config = dict(
    head_dim=128,
    d_mlp=1728,
    activation='swiglu',
    tie_embeddings=False,
    parallel_block=True,
    init='normal',
    init_std_up=0.0433,
    grad_clip=0.5,
    schedule='wsd',
    decay_shape='square',
    doc_mask=True,
    train_tokens=456900000,
    dataset='wikipedia_en',
)
Each number is 500 + 40 x the weight over its row's rms, rounded and kept within 0 to 999. Layers, rows and columns count from 0. Numbers have three digits each. The size before them is the row's rms in percent of the matrix's.

# layer 2 MLP gate, 1728x512, rms 0.0432, rows 826-862, columns 256-383
090:489536455510468508515534534485550540563491482550489495462486526490487575461490472451555488512533452518539468537512521561546516513516516472517421457497476515452475533451519527477402390467488513493493527550446504549550364529500447514579539517496486582490369469477576523513513549546493554582431483576445509480524556523467508510526476524484485563483490419501496511410588506509514486470512
090:482507503499511555545444489545516504459531500472508437474454416504417463466509540510414457563503601556506438525533506455514511481532443532556451454464484526485558522480484542494492492510550471514594506506511448521502402372485431500469523487498508498543468472454492470524497518476580451448511482506556502508481514493493562499512562477593490567475442565442478465518494483477505472519526
094:488505500507501453493489458448535527507511535547495561526531491480523429430450419517550464460604509560464457532475497494476450432585491584475518499520481462485420552489539457469478483493468483477513521494512503551452547483488464435553533521457500553569522552492513498490542495488619524521473509582553503484592421506517525568538516562540484485494472520525515508567517512498507540488530
101:501565501505507505530458503501494458483548549495502501508521585522460509483508511464562498440494510451478521521508526517488524471473492436459469504518510507428426500462527504498522525457451466457555514469505503470420525521499538479516457484536490520471497425529561547593480410507490481536511521477521483475543466433544526528492535438433484548503483472526537422459485532523527519521491
093:498511541475462551410487501594454505496534506499526522431492518500475521489482586566495481548536481538500531526497479569476486534496515509445474460511449525541461578522501499526509488521494450508463572494486530522496518514492545495508433497520532403582493488495548486529501575515512519507488466542536477543447468508470499556548485513525397447462505469547529470468564445550478532500526
114:565511518455521510488470510516519503460489482501632562458475449565519553452526540488449556555593548462522496487505485466485495487505478584527460477434473513469472534494451486498482494529537513552494468496503521469548507453504511466531472445507512501504506518517478508464496458459506543520443493521509466513444510437541550533526541532497566548536542533566431483577504480521538534543503
101:497493520563500456465573547504415448489460538489450487462480482534576490414551422529490480556371539563517399478542435445476515518486514455456464476510441470509462468501532426506447492524513580538425529540496512449464524427545448484542478436515532529502469487439507529465571477518497514459519516533477574541543434475450520508483507499452477491497493547532544443483499582525403444509543
102:554487536486538447543497525462484465454550535483487467458358566458434482489560556556561473505567529503521546518506534542473490388452486469605554539457457534452592518500498517481479524562559495520561496524560527468484450471511476458449517549493504484506524461448472550523540457515497477530524501556498498474525491493460531480487355503479530555488507459455499549493410524580471523512539
094:475531529550498504472478464522515406474512545486549538474501506510473531450456523531461528429534458495505534468526449478488507578521533453514580512495520479469515522486487406462463512521519495589468492464528463470490421535517558485424472486471406492547484446495631471470494498461551479479447470499476538480537515548507532457475526486500438468522518429487467517438465492494539526562460
096:591492439478494473466436562579519498401592486445494539489496557503529563473440477429526513543562488471525509542535526515513525485557459469495544472500509532531494516535502554549532504484427505506538470505514533496439452536478537517550521581517590526532544479500516424466546526474478488536579532564450483542459492507473523496499483473513436519516588554500496527440552525527553414509490
100:522515461449404550503507461540479522538481484514567532553526438467539431516486532565557573505524458476507484599396509479455486472513588500480549540461509480490506517511472535519479570525488455522537435437534507544499487564499508402548500499487501556557546524518474560395561555492515448501518513549436475545472487538548451536432461499458589460518539446495458501558527571512480473519521
095:470449479464456489483530504500508513486576481486506496449551508448557502493520414471483575482491488490500425493490516582545554461492514440463479482444505466470580484550598495494502501522562465633506466524498513503488479548546483507468442456445463521539534550517526485511518508457470425502420528576583449506496468493426449515527429444490454589441514537530416422519480507428489546534528
101:532497434467480500478439515488476502522449413445416520489488439430413540482517545424502506498571455385493481546475513509513516451417517559467532516514502448576474457583506539429407547433504483457540494437530544538457444529480506518427497495530514511518421446564444529543534472535495503491550453513498523476511508505475484514504526453484487546460514427452588495517466518462480521503517
107:513471446518539492496512466571466524462531515583493526522489507525531505497480512487516529506444484477524536458589470477512461519537483455436524360485471516479473510537495463521557530473460436551436505455526533445463507480511496565520534562502480557500474483507465519522488507564546467512530518508526444471393553454480471491537432488548428557489518487492400481523458491426479510550465
088:520503425495484405478519490475519491532468419482536537585485552492490474466471557450482521527514488462513476443426487497484550433528399485526563404462513452504530551447457508491572493527533487473511501460486473496403517444497495559507536502598597459506516458530454517510486459495500504478480496492455414473512494494519480492525528484488487539482480463517410491458429432476513520486481
086:464468439530472536521492538569587510605526497481516521465467505505470475552417572541490536525492481507550531565499486508532495506422462552493496508431526477481498542484489482526556454548455504481467447451475518480522566497408456517477454470490501490498480463530452514492564524499452533437518407466547465541434450508460439496509487524489485511476460463489504544555505492480569600523474
116:489480543535443499546452534515512505532480492518518518450513495501530504449539546523475542500438421509516476453505511500411503510493534507469533482565485542509499489505548509447490432480498523483420480470519532510443422532423568470438509459467527566539464478537501515544590463534524555514459529475511506496467472377387583471510542528458521519553577572463535474467500510518422510484469
094:467486439498514483481506529560506495513523532476521385515511481505521509544494451433458522499506395495436475505509476450472472481577483479543554564466491502480500546563495562495565515552544490514466460499425434462472511426498519497438454520486468562465464436521501526514469443477430460503561553519463486444453497560505508539487477595591516491546519438486423528478480530539510546488493
114:527491495565523520434538510507466504416405445484495458539482492489486480529473527476575479431460567519429499453516463442558548534476476547458514455448464495521524556498507508520534523403480520507533493451538550480534475491501516483531541462453482562460495480524558467507517550518516503487438492511523490533435513463466492479480503479478479534564504474516461523530494543482432508524466
105:504520493529466477493518509474493500495504495462539485483475511515550526469496468579512532548505496560443478491487451517460471478460492508590517563528517514491541480482547472483513469488544498533467477533496512503384564456487552542550528431483551595525498530547482522417557486511540446500465594504530477462498436475566447465453501497507452561559458537521580469533470472513455425551511
098:473525548499461480496478501530458543511515529446492426486528555554495538463547493485478449498467594452445536476489630509565473464530548509540475465495575474597541510473443534535531518450576533504557519498483480461483495578587544478468503546521543449509545483542522501505468384486431591487450461527473551498448501433544546503516499535515467509480500463442429454450479449516577520530486
118:519541483492459493521554481499457489461481453521473442470539527513493487510484456495442497545490573490500466529454529442500557471447563486489513483444480450546595483461419481645527502533450524478449489506481501497511423491499445472503501531382497491451507488516490528504506586493493577596536542536400447502468479526515576525466560587559561524493486516446491536543489500579494482501537
097:490506533625552499498619527497539545477465548484550437453493431532535537505504541445432489402517590548506517474455520536552505508507456488498565471490496472488537524549506472555494535497465545445486524524551511546523540497571484503467505533513509524465512480514481467540512431489493524471487577485471523501567524584525559501538463639575522549502499626502537421535460483502463541498426
093:485448464540572582437484513541459560558457478481567451480433443590527482507583449464534477451521571490485415517511582455532412527467469480516459467490580539422493400449530503486516493468550478463466449470488497541476517537456503505493461476519492484558493489463493533483488498512558521470463482497529498482515410444480477504503441455447463548546454466441498553494518525491455525463458
097:475480500489472476564461572476549429479534508453460528495477475598516557436450488534507504510495519524535578472517590560517479463455473482404451503513479493528531472461467551572580490525523496472463524529507536499509512470544458509518453450511465480546515476459470521481526499501467494552485486574528528507547585526534532519523407554550536529549507564554446514533572505531424493468549
110:507528517507487367461440480589454402517482469524501453402501477522549453525559477484556448458472366507469494525441502473551487479550542490521541483453471476452467565513572452528532452486467515493500463456462545514495519397533473447554531560511514466500491503437459470536486460503506488558462548489440468582518479492487547478460482538572489475500437499449562553466494513490502509454428
092:559470438517511500515527473475477537507565473528513423553510413543487487460572478618527404511511552440487483509518511505547480472529488515573552488557518483483539471473424497495526552520509449541495469469505487531462543549455425467445531471498441486522506451519534520556550456544512476451535414469459449496458513527483514478488516417515568461564563527464445509475442450542470527545538
091:572512553502497472511513515476513444488475468539496566502518507492480513521545534448485526477589502441471587496577413529536535521558539484445524499492500521475522534481538492489463505491536572486577454500486526518495502438580528440600528537485551526498559532550516506438495540457460521550497536420541545485455479513498490576504544453542506490538507522533464513451542568539490533519615
112:504558509483540518467516490527471493515517563541421474506591561571532530523493459507567473521526513451479554543487462523555436454572524500458511565556509541510492507456525464516508541410446524512490472481484507511453462503552466471515519512530512499562548501514485456450492577477524467506508511552505549515523507473544537503522439523482463580490544504445475511526501484517530541545600
094:545479484442500469544469555471502456496536593520520482495486504478550499424467485515495505512492546432517563499492575502557497499546552580520496445443476575434436444448492474558547444535477437437492481469556503488515532562423499515525508535570427464465522459481470487529499578502512433484542513466567455452616464552451503475461469446516474532528486456465466557481557533525409460508500
104:511525486552493586486551513521495485513491511511562493600459456494536506591417513579515483438476491505425508489487506468455483488507528562488496593450553484452485458485531467501522448590531449499578489521510458440541505455499561420559570480509444507502499478536493496538458530493457446469507493442546528519543432574547512495506520496490477471522464440478517556490508505498507564509496
112:510455531488516565471415563553533469540535422482513518543518518496491448563548503525525457510406525537439563573490529542537536483553507493425466474662538460454495418490486481450442541457446483505453539417517499531468538484459516516552526544547526479546481437418510463451464484476529521489512467457540517481584458469513513475495478504478584513485471479521548481572551550565541500533429
092:478453499463498513491503511491411558592519532529519513458499509517485457446446528452551463474495482550476520447530518507536474432564479457517463559510506494471482458513461461507576509552455460519507520443519486492501583532523540519457541457538430500459578432539538495539476475529507590487438421562475568477553509493532507437481464500495503545547529569487465482509493570518570512588490
097:447477509497527465489498447467400455529528494479449468454441460546479479454437490465550508484537512485471452542479564551511470467540539528507557488525543507526472441510466445505491527559534515433506595437438500564520488527527471546520530578461504428530517498557472542552535510508507485430508482509433596510450459418528476516465450522588516475376400483542501512456547461495475534528509
106:456458443461535577496532448467429507523471505535455538521530459503481417441512456617473475511464489422499444494530468520477577470520473511524427480470519488437473466530476479491568519444466490489511448553490500471441456496529534473545501572469528459485488516508512540502582532387456480518535578443497593503483528550487505540480458479477480480434438459472517447524495473436482542536486
105:537528513468544497464518538399447474504524512422553530490517494570501513493494494498506465502525499518529496461512496463504517486526489512462442513500478483457500475488590489440564505424572534514598466444505514498496485556469503499536540567575550519491604492554504524521452491492457537483493532491547465508521415446521490493541570489529530560496397453551528489528529478532484494536518
086:432510561492543524512434489554541486425555512534420522478484578502465514466472547487443497515449428443511457516527508484544494504544574477522451487504438495503555472503542480476466483527537514504504441522397420560501451503513537525484518516472478494500516487399559467471399500479536514545575455533497532458450489566571554465524537447548538520557490497545489425495552477556454505426531
# layer 2 MLP up, 1728x512, rms 0.0435, rows 826-861, columns 256-383
098:488481560506499482496493456547449571552546496456470457504454470515506430513553532453476491492462538509581492448417512447460457527491522529555460465492514537562510461497489476570551534549466519541480504548582485470498500511449475518535499454474461430458554477421551506558512507407425485504558533506447531534503518508445503473548458502490520548485487471457494467465439566511533545485475
096:457447473497506509521565511494525456467426463505564512588517565523500514495537509506549560438461490409496483492457503523473376519476487492483542466437527487530484460458516496506556445459447505543538453468584481514507524533451501500458437481449469501500544507550479517539508474453516495537520510492532514507414428532524473490462478522464503419465479437482451525456499510482492535480477
095:492539535482528592556487512529528520513464483540417497526556540459469478462435452499490476488571511478484490509492447477487438481494538573555515451555543452422461627518501534483478486512467501510447553477582550484430461501520514505604546535464498499500562491474461502491481477485525483469548438612525506477553511442497537490517520510639477450538503516456513511448442528532540498423563
102:537485542535574523542485579530515462551477550549532459519469550536539510528579441536498430411427520477490523505494481473497502541487497479489406530430499525475461469490521549511521440434499565487470493459548495483562489463536608464490533523504461441477544412521517514506454492524428518547506482509562492447520558536528540498465476490521435465530499508503494518514491513506400602504512
092:465465488463459535534454489517554547490492511522496583461502513448476502432469573503550525514468466470499568526514505564450529550534519527454448470476452470520431528497454511543511518439490510469492524463501546490514572485498470503452453450528508489495563408522490475512502550470460484457514457503478488505535525511454468513632431504521483543543632464463450469354588452553521536493491
111:518531502487456471474490455486588557529452578533438541496449499542497439473491601471545509437519484435472507451548510489555489466480516514510482528479529494505426551494425507481462568460482479510521486481451410505571477499481481483534458547516479543518424459501502490471521442523493552517472454512567583458482536447552489543464607556534514424569477486541445527519494485483602464555522
094:449481469491470499398511504461493512472547547410491476448514502548555517489511412503429486494475574491474474494500432474526515552556509456465467465492452535437464500514505491579516475551518545620473542515453488395442538505493462468533481487477513526533500498485534511473507524493548518482495510508499461444536506558546532476529487449520507558511531522546506508431530482515449525463392
097:538524515571494467521481496525557496479481509422502479544516468454531502543442564552529454492557454546521545489455498533508483498473588506519510495480538546498506509561504472530469471572465521570564492459534556482541456522503510482592458490441425510459483508525490499457536471527496492444441452483473514511538502443573485600638529476486504504441472508501513462541490464450507454520539
090:453486491518470436502524473526529464492487504426528535511506512495535566534448522445489451479568487434522447522515488508462543578454475474571577433499562481509501517491481534430472492486438443546449566496488413585577443513533514501534524499451412553472458514410589513534500526444535488475483530536475497400473488461525518474445479550474515502527497427471468487451491527511486532456491
106:529407450476501503544450482482504504462491506385499514499505515533525508451516527465575529465530501466486459517503562526515434603467474550449543464532493485443493511426561620505514504553489478479511418436466517481489464496513464510560506523454509453542514453539517467493495457476443479501461522543470466408480542467489493495482470498470476546538431464544410548478544502527480538489533
093:510544454530517548526453529498488539539522482495578522513488448492565489493467460554419489539423434504515513457476464486544590492580549548488497490528442552555561510491535477438443542498481440508501472534538439513470518546527509469509461518524484470480529470534476523494523501499453521584443482589590460504499483478453519512519518460556508525461572475506536507570627468450516506492517
096:468501450538510478460543546447440464517486484402439452508434518492571521491500516442527513546435568567538495461527519443501511464504493541508515500468479491492489517456547502458488539536435505548427535530471409479439512486505482521481520461453520492485492486495459549541468475512544478529437541450445510436445476476547471483481543477479466444529520455459502445506496456526463459435518
098:483544524522554427504496441513460503533474458523429562487484465488415504486467499490470519484492448437515515498397479521434584501534538466450468484572494480454472459466468491509458515479460436447485478509459509576424501434403535512534431486462484438527528481501507528580514479556516473474522527415461449474479455490433506551534557562421546527455448459520468513486553496479498432454452
115:514548470520522526440438505524506471541435462521541555492536409519486442515421489456512467508478482508501447532479538439450497485496496474472541516486507484453437508483523442515487523496451518519521536440527503519457484562544451518480410542522498526505461524487453477515529472581567487598505554537447481502419447510505453456486463521555509441444460465464416574456445552413517462489474
088:459535425550494463478432414481543496548436499450613552541479490530452521496423607441421566498553516475453525467449510482553555389485586479550535525511477495475471524436513453459547539532587492527477489475442470497545515398481488511448463530496485509496466501478456492479518515543470548442505509560473469548456508478525525458498476480498469519500562516501468539509404526561480545517473
086:540507555489503490490471558469464553442612519531460499555479511516465531481493480425424527445417460564481475493488563452441480536502534457501471540594502574566481423525522493537440492473479487521582539485494419535531434525432510491545439527517439546454558471530502455500429550534438484511448481518464496543525585566490602449525525453503475547513572545475500553481518505483462478550460
112:539457507511482530522512501422463561499463483486404481506450489448501513590510488491555476510522621389547538557496547522559432501552462523498476504491442431459463500546508544515568537499481489545523555512484522471611629511483551517436518549423498414463493543477442512459501485487548472497467459468535502545524493560526477498479506485569484424423442491495505449486492481518586531507503
087:501549452509496511560483514509481516505485541516462450503524445541478512515515481441478476432487516503438483533504475594597455466539456503529559639412487444515470494481477455537534557474512470530531515544498506517458475493523503475461458474445525477527444519518507487527455460472491530505547524474490542429422520529498481479538448533568479445526528579439402502565488518572534510504546
108:466540522486468549406593533458411529481422544526387457520541479589591585489511512442511478501471515506569491524516520507555381486495498450480522493519487416494452476570549538453481453470549548521512473488572515525511526461448510547482502443492541544547509455485453435453529552512481517600518526554639513489514520534558473518559537477512489493437490481543495517545514508517472469508439
104:475537444501468481491473546465530519570606497480448457458457453500480509492417410486498470486604457523524557499546511481512569504390505437495519468499478532519490507490540489437542442508491520557486504502603543576520542580533504502501501479448444548505547553515479452479432501545480503478493540481520534513434506497522493461474493499540478521425522509469508534508444501528529492477494
101:534473534450521523568471508492441518504494492557580470492495522481575530559496565527511483494519464560528525484465524474516518460510481557494510479488514486480526453450544481535472583495505502484509505468514528521533490476446462547512496506500508422509463554517509541423462532444512511447614479477579471467504525413506467469500482406429575483438438509537486506534543482564516487541529
101:429529546527454560459517549450524523534427499466505515524537435493515535462462514464454519545555458562517464537473529484552489472585469515517517602482496547495510415540417500510497493456562532530573469539469512521445507475525466471467497508444474580524464476536474559483508546502532525502477451514383466443559484503546505513484482554437445484495466524469518552547425452508560526492485
100:456530515488501463541447518498500454519514514491543454557496514485517506494511444533501464565471541409449493461548477480447487552411485518516474456632536544545519547496530503528497480546457506445544404463483549514507495534395532481505510500516454459543561487514505459491545520493458496529519429466495515496484496480476505589440496454402518505509514481508430535501480460471481426469549
089:495475466541454579427507500482538491542493449506526475541499509524577480461536453469503520486530559551420433533498536510534408555451482530448447473483553555468562459464544502509460491486603497520483473469464479529468556534472471504494429500544505531534515539492521505481488490461579540450513480465511473528534411513537540523530503524528601544509422442477504605524472536513418529448471
093:627471509511493490549533509506519527543520495558542438459485554477527508505540483519512516518464508419511419494545477558491492486509430543555588503500567494515523503531516467442418507543467506520495546439540561433512500500507498523430512466500504523564445483482526493533441538493500521493589422457508450523533519461469491552487445528388543568470515413447502446544452498555549483524487
107:540519470495477541424511540431519508547541520432544581482465456426563543456505487486507526518482515477506517543420505463471526500434519518462475464519466509507519488450520543480457407494543492515507525538543522513445484441421503527543462449551553489517525540555487432474539503495515459563512493533490533481482466489467479494647456492553527532497454479492480450510512505513517505520520
088:482523529544518449492577493478513552511489443500475486523489498513500477444606511506569537462590547501460439473595472497500591464486515487599534435403535517504521454513486461475508584525505385518510447464501570494468546520475441541464514533442464501502523505532535449458507419516511423502526515428460532516440485488467496470467491509500532477507479429492487531486494497526507558566467
083:496426547482455444508441484527481483480515515556448582553446498463432452452475549467414545513447485473532544460517558503463495497469454408471501522539523457538492508497503512457437512505605531522454578463533514524482487478433495564508481497493446447470491404500528513507550536526449530493502424453452533508542584491502584535479392558537559532548501499441440519423555473506461445575424
130:487494531530438436381494495507443528499513433481565525495478504517510496504560460488371486559398513471539460514445486468437450475467461583519464403436498529496530471523482538508477536548478435491478440599558532522417514552423491469493403506394569537496541478520498519527580491458456454489471559549450458522512517499538545538505474509495472500518461404565481474513513508492424501452491
097:429496457497478454516499517507525530455525535447509522444455516544516482532452575499491550516518481456472481524553460524461534556569522564471476513529429528450501502573492500635490520521473468534520463522604531488530511532506463502480526526494517599526506499458503574647481428477512493549507498486493440459515466545466472505480554489475497501482440475528514517477578484484421560499490
100:476523530483649437447488489519521480489532502448490441408517508487537533456503551481499470551480551472540497506519442490473473506472565459515469493453571493518535544448421611504411484444437453522478551534505504525489525540487437558455474424510551482443516550552450557497493471536487539512465513556541550480434511437477494491510448497564475589478474470484489428516392464506531469484508
114:471569486493469434496502506474513477455497510502522459493439467452429589459487482501470522495488516445480455556567422544491508537493473556440554515399453537588484560551519496541461573511515540520511453515524533474430436531498446485533425529538525506535581582446516549522525547454492523518563434435464495499484462529505513523534546555500483537524462590531436470408509430497439433544548
092:495579506456557475486486403500498481514506481500528530476494478465488558511587518468562508518492472524491505483501439484520533520539524521564502493483486436483503442538494512514477482479496536465583388532516481509435452494515489533507541468533459426606425539495543507414464561415520475514571512448536511457495507483460446514512534582488484490466562507464498566460505492503487500494481
093:442542514536504476411440493480452497518569489477486524465514460550499472596434547509498519547484524608515469533524572460535493529483460552469515448501478503540527417462550495474463543469566537462493442527523518530538478486474536490471435484479531472525486507512511522471487569576510459586437453484527475582460476481553510491457571535501475477510548431496527487454521474520492444528523
102:464464449510585534519554520451501540523397490505536484516547558568507516440427434513451473478429527502531508460529554462531430483475494550563516476529511532427543448512517540562480515489524487476481475511525480506542496584498502499502515498514560489526478499525477495515425467534463454466437541486524585472518523523509548522526433452484434416388384473447533507481468490535489510470438
130:499464507468500557436425531530603482505515500492548555668503523510501584508389568510506528537445428488485457523523486528535500529508448491459519479508480514494519473523440565508472485502491477484435575562533536562495497501514468472558466516523460523488489570530505486574437512526478454477497540500463473523554491506449514589503425491449493481542459494535482494480500445497411467492514
# layer 2 MLP down (transposed), 1728x512, rms 0.0433, rows 826-861, columns 256-383
097:522505510521521519562492417503556518504574535457420429524568484529550469489471537482479533515504547460512502453464506463513470426595468494493556496474630454552507550511530469508525469560456502525574498510408483470557518496464448509550528478573453445529500560504568463436528468469492477491504506545578583561509465502494520556487475426541435396480543513529509464543516477485564529448521
091:453450514474491587475543507537452450433469418453465498511443479462490514451529468439578485567502514422594486517471547472475410552484546557445500406430499482564487470503537485491546504448434490478587534517549414482536562525520470549468498568544490517527496507559484570480479454533553472475519472486477562490515410536567552526457530501467511527501482616574441529507476498450495594531498
105:476475559498552536546460498505522550600537509502467492539548451411487489456449496477475495530540501479482449477501447503435475544509547518450562503519605503468443569539522544506558470562486504487523551524494522454494527493461560461545580495501521500527577436441480463495470446526580513460591495531481457464535440495541495506532596486610481518493442458477565526465451462518556446423519
099:495489542464482444443481554486462472526471533443556501532488538469477497516544451611500472511495446535504488496536559505450410613445491507508552492491504499455438516463507407543472493490531541532438451452547519541544455437529517504454498551468511567562540548539579476590454468503448516518497530489552519484492535447603461430487462551524497479581484519465514596559507517513466475593554
095:513493426503495506493490421493502463511444497486485541490529474533492538482488541470594501531507449547507519428509579478530444482524557488539572427468483447548457541498524456445502478517561499504543512447511493489507489500546539517519484460474448512580498500488536534523499515502479455445518501553525520403478513580489386497556492455496468491603511436473509487524572494509507478524467
116:542524520489460503534595508482525491502555545512449505515524539447428483516582556518446541488451481499556502518501649480495537546483536517576494465542437456501439486485522509495542446550538491469505465477562462503439502563477503413414492473494540501535507502471476516454512437490474433463510468462492590500534515468469481494442544508492491469493436518494505513459506455471495537548535
103:451462500551455509521485504540501490456461524539460482504482483550457452498550482460502482536530516507437505475528447429508419493507479411469476460523517441478437480542480432474471496533527500545390513524476525424465523491525444555503530477610501515500465454539481590497533462530499428511550430511482511510495518480568561497497512496457446458511558505478511534435439569547415493481544
100:523530544474389517535517489550505489481488506499534421545476463447484473507462537443517534555519448518508435476520502531550534526491508526551486517470524467591537467476494387451517445595510415571467479452477522477463441507513573463459447482510442468576507457443568511500508473514445563572408502456493428443519443503448432483513497506504471427516537490536576364582576495572537444597517
096:503561535522519477473485571460517452535549513515518507547522454513551490514466565446427483483547443510475433569525469471506503528495528505455534443557525474475508489449521466529453475495448497501448463549584465466547511517533501503539491460548421581479483451463563474484477513520561409446481457542527516400531514530488562484470485486518505520474428501451390495473479459434510568535433
104:481473517498486525563502512505486505518517551459434518535460462559539479489545563491504511466481509451493509475467541511486454609432476477503514498531485464487612519425529507489535490626457462400481472512380548426543561504504470565536576421457500414563553414446501478485475428492521453472501559506445440463448477412493497507496515474508552516474494476515476590500499477521494596484466
093:452472493486521481451437502431531507495512489454523550488450484444493574508515564453499549515510525500569546537524582482496492519487497498468534466539485531546486544463514479520540468487533545424554553433493537519522500477451526541498474450572462462514551472548476442559493473504432517492481515539571511414530468475499511590507538458608447530533469494543514464550529467465500490520541
103:450432496454522458448539545472512525479490492489475471510484524485463552498509482426531480578482520559496468513512520492567428435482470511482451519489513507513495568488524469507483529536489548463526488461518469481473547485542464519501519455471490526501455468481445582537502455538520499576497496486519506505498472463535490473496525461513492492481502451467556489576510481461557437427560
092:462454500579556521590496471519474537516557510493568588476482441499520466538482502480507513514464464533486522516444507480507532516536573475505425503527533518523485540470470517499470460490481502493538471483486487498440480514470445546537505447543483518484507576504510484534439507511466447532447502485588455567479459408476482538498441533440501481514501542503428492484474482516497479513466
109:503497563505529455455489416480502541551487470488450553422456446538457499489494542523477551495539447525441441531515556482483455564523527523569498513489501497438432564439501495494461488550457496527590510467458538532514553551477498480487482460500545463498515501493473477522523475465537478460497516519511527477449505511584480471494476552440575506499498541510502487561484506457466518432543
089:454601456555516517446501512455490492513410509511538518493436495487494504466504538538528524576546538451542498466543478462493477434549523547497515561477474473525466494426467429526481534571550491490539478521502524472508466421503478488466489475501487502514439526501527488427466551461473546533548485506483445559493455568479488534489464465440523474472537487492529527510476533573488530576536
078:488509470472432530518469495480530510491487502481395505504492506549407503439552521419533571512537490458500541468527453454563444521471501439507512503501546517455519490487498477503502564513495438436506458496531546514455497481516545465547423514504520462479500487529518488417459520577513481554501517510426525473547457492467478546525465489526524523480490555533535516511534568467508563454455
113:488521456508501559497411478567465470515563468465486476481529557571449545544536505431478523497486490445474530504524448497509558538457534531504508482524516476521417487522527487543501506483543516427479464574478468519563505469445559490537582515445492520477500479582519479502475452510508503394442472459500534493486542498408414430494480478528540491534521500481471496502473449514504540450509
098:456511521461456509557577563527470504470524484494570437570560403462491511556487515495514497445544465521597479533457458477533498445499531514553550605523475480448521561535491579475551467563431518558563530528463444474461505473440479535516502530522497456454435453556567498469424546535497447479498445535527481504543539515477491506615490510597484475473491513520450509558513520557478560449513
111:501527476568507544470468487475482541433515536542507507461410544490492509529508520528473501560481460485494457533532468473508460520527493480465480526499531461515460483422543444506575503505540508500548413522512479540498499479515445458475470510503510455453510470479442478533492560572514478495467472530560513438516438509467569468526447507457554482469498503472499457505520483499482489422582
104:510522435557454552342635544491482493503564520522505495450497455522516543472508459424478492531595523463465459470527520534472511535442512480445530563506485470498504460528518551546561583447456492542479518458524530568492492565492452582474466574484542520546490454556554489482497497453476531517462564484461549518485526461494539452508468558453526502474504469534555470505463577505543521548470
096:491551472457604454439497525500504498498396515518504479473518436490515513461561407554559498462511486520489601482507528523487545496465518445505499506492555511432482527508567532493483519528392525545501477551491498493502376500472527497576505485514520500462501455471514549531509454445549510516497420509440533517600587502452470456431560490533494464537568480496518523545460437442531545537497
107:409468485504450417473442478516471486476452494521500538546532462549424488503517561484435534524535470485530492509532501452471456537552522380496540392472490522549506435513511493489512483517512500537455438627503508472504560524513433460503565453483436515520473508495471542464505520549444436489528448529540505411541465533443497539458461405447489529515452494523567513497529562523447490524503
095:526523542457439551537465511499447500485531516466541508441544574496507513484448521452523528490437584486482535498457509533493482516437484516425532552529584531501584468475506549518545500587467506471465377495516494472506528589497535508558485504490449505459570502535475507459544422550513549540450464491536598535504472510524487536450479472459479496506567515457566516547457472491500441483504
102:454461520469442522455521524520516543580459490540522455573541446517595463499486469486481508428546461538450496592556572476555472500467468470491455451496533547492571460494525477521461491518533450492462462501442563496440499481525501525478443608470525487589460509428412574497534532490540563474504493504515603527598396468494449528517473507485513550520450445426517563491448581450454614496482
096:494470535533517562504483480483485488489563483542526535525546500463455453500492478499514487459487610574451436464453520520504572567454471541466551573535485524448532508486509530494559511493518493523484516441482577502500506505570478467468545477522548533480512465500537488466516482510522545411512451532536400513487528484485411532532526512468537418523465417427414422468465449516517497513486
105:501451509515426512492413474451506517434474437472511515479518506402517598473399503414465512478526500539496487543563490469453509509593475489493517548511453532513491485538510451494517512438387504490469506548524529488535484469487469537454505507515511533531523433510433466477541525478509463539539428564523420464439463505496456484558497443489493500446517498516597480579460506491485469538544
085:451513479429527529519423512430500438481461452521508502493448573461542552499457520473543428446450479520493488543492546387541530477537489491508516497525500525481499489489520488500511528518597591537498543533468516526469532480553507584550463527511541561466526550589542490499491492499528455480456494535497517517440518507524472524489546504528433498508461491513485521562473565468467500467428
074:488575532485411509481397540473511510505506522465516453456579467510474437527490504501524545473490481499567495568482536494514466471479475560449471556488567460485546501482458509488495543506533471523462568583498499449437487441571508562517547441486453472490531505526592444530509563546529469510462487475520537565483560473512528570497572550498504556580494543535470464507483484539546489544389
115:486498511524383529451388482477483460442536420513509586530518477463508473500492487508345447552449478480568500524493509465439433505473514535587394441471529529545486489474581481530480506514430488498494487628567500507480535568480485503465428516473534494515529493538555531544534479496462470461556558490443475507501482453551501538548448585473477483503473475532469487515476465485426509536478
092:528466507442557460570510473532535468454510514505451504390586539560534502527491556479474467533503462464492513539528519565512454489552483544496476443533467440386463549535464469516502493479536475432536468516482512478539500461497501501485511521554490546533458498548492570482527516491488494503559522517503523499480523498575493455412462505469482533460518504543575464464519473503572459420592
109:505465445486508483521499510519532463481488596473542553476481470510539515468536452485483533464506575483537554552469458530463511526490481526442516467515570527455514436508451504509486503502514492552466545463567521563550501575459490436450515540499583543562476553458549515581489562519496501465515518548467519506515502522508494479513466433477469466440528518422533477528451525487510464478545
119:509551535496469504489438568503480524498510519334558497439473448482450517530445490492484506464466538504450513604486512519474579504485477524349544537449511554491496528504544493496490489453520538519469495494507497540424497551436533469511489541495469519558529491413502550493497480426533493509518466450462576461577379502419531554455496519440497564496536499508436558525485524518499469551517
083:511563455494492503429506480495448517508507500508501526490478455520471418567483496516512556484453494516504545456517389559438611500440554492497461561459526505448520485500473470508496434463596452511567499454527470507482531496476477571493539499518581509544456509521538567437528501536511495509529429584510510490471500493428491604481527580500514522507515542515496512492547530533537485517547
094:414573510535493504463489437470469568514479525491439546536443451501550530471516536537475533489524421538466447525459483443551556478492528460527521447528571432540480492460667502502487508555546509504390469508533470575502430521553501489524531509466468544441571419569521553474418493469457500495510465577529493515474514451535493486427483501530470517454508438480497431525495536484499451536462
100:503527562492433465450487512478531467520446497476574496500496501484547517521414569423476434493486504527491552482524559485520479493551528489427483502533461559507561474516485436534490536491479501529452470440465522510538548498505501511408515451527487527498493560449495513535460468505484478549460496609535485493459522557520527503514541529456461488516476543495484529456547541472480432484494
109:551464443508475539491480481530556501518438504498536545643474513530496556518442523504533476533484473464494462500490475469514476517551464438526478471561457558503515504540414505492476501522481479514458487545549511528534513488497468482526506465482437577550462570499523505525486496563539523446493509509488456553545507537459429612486484484479473499552496481505495438500490416485442492484521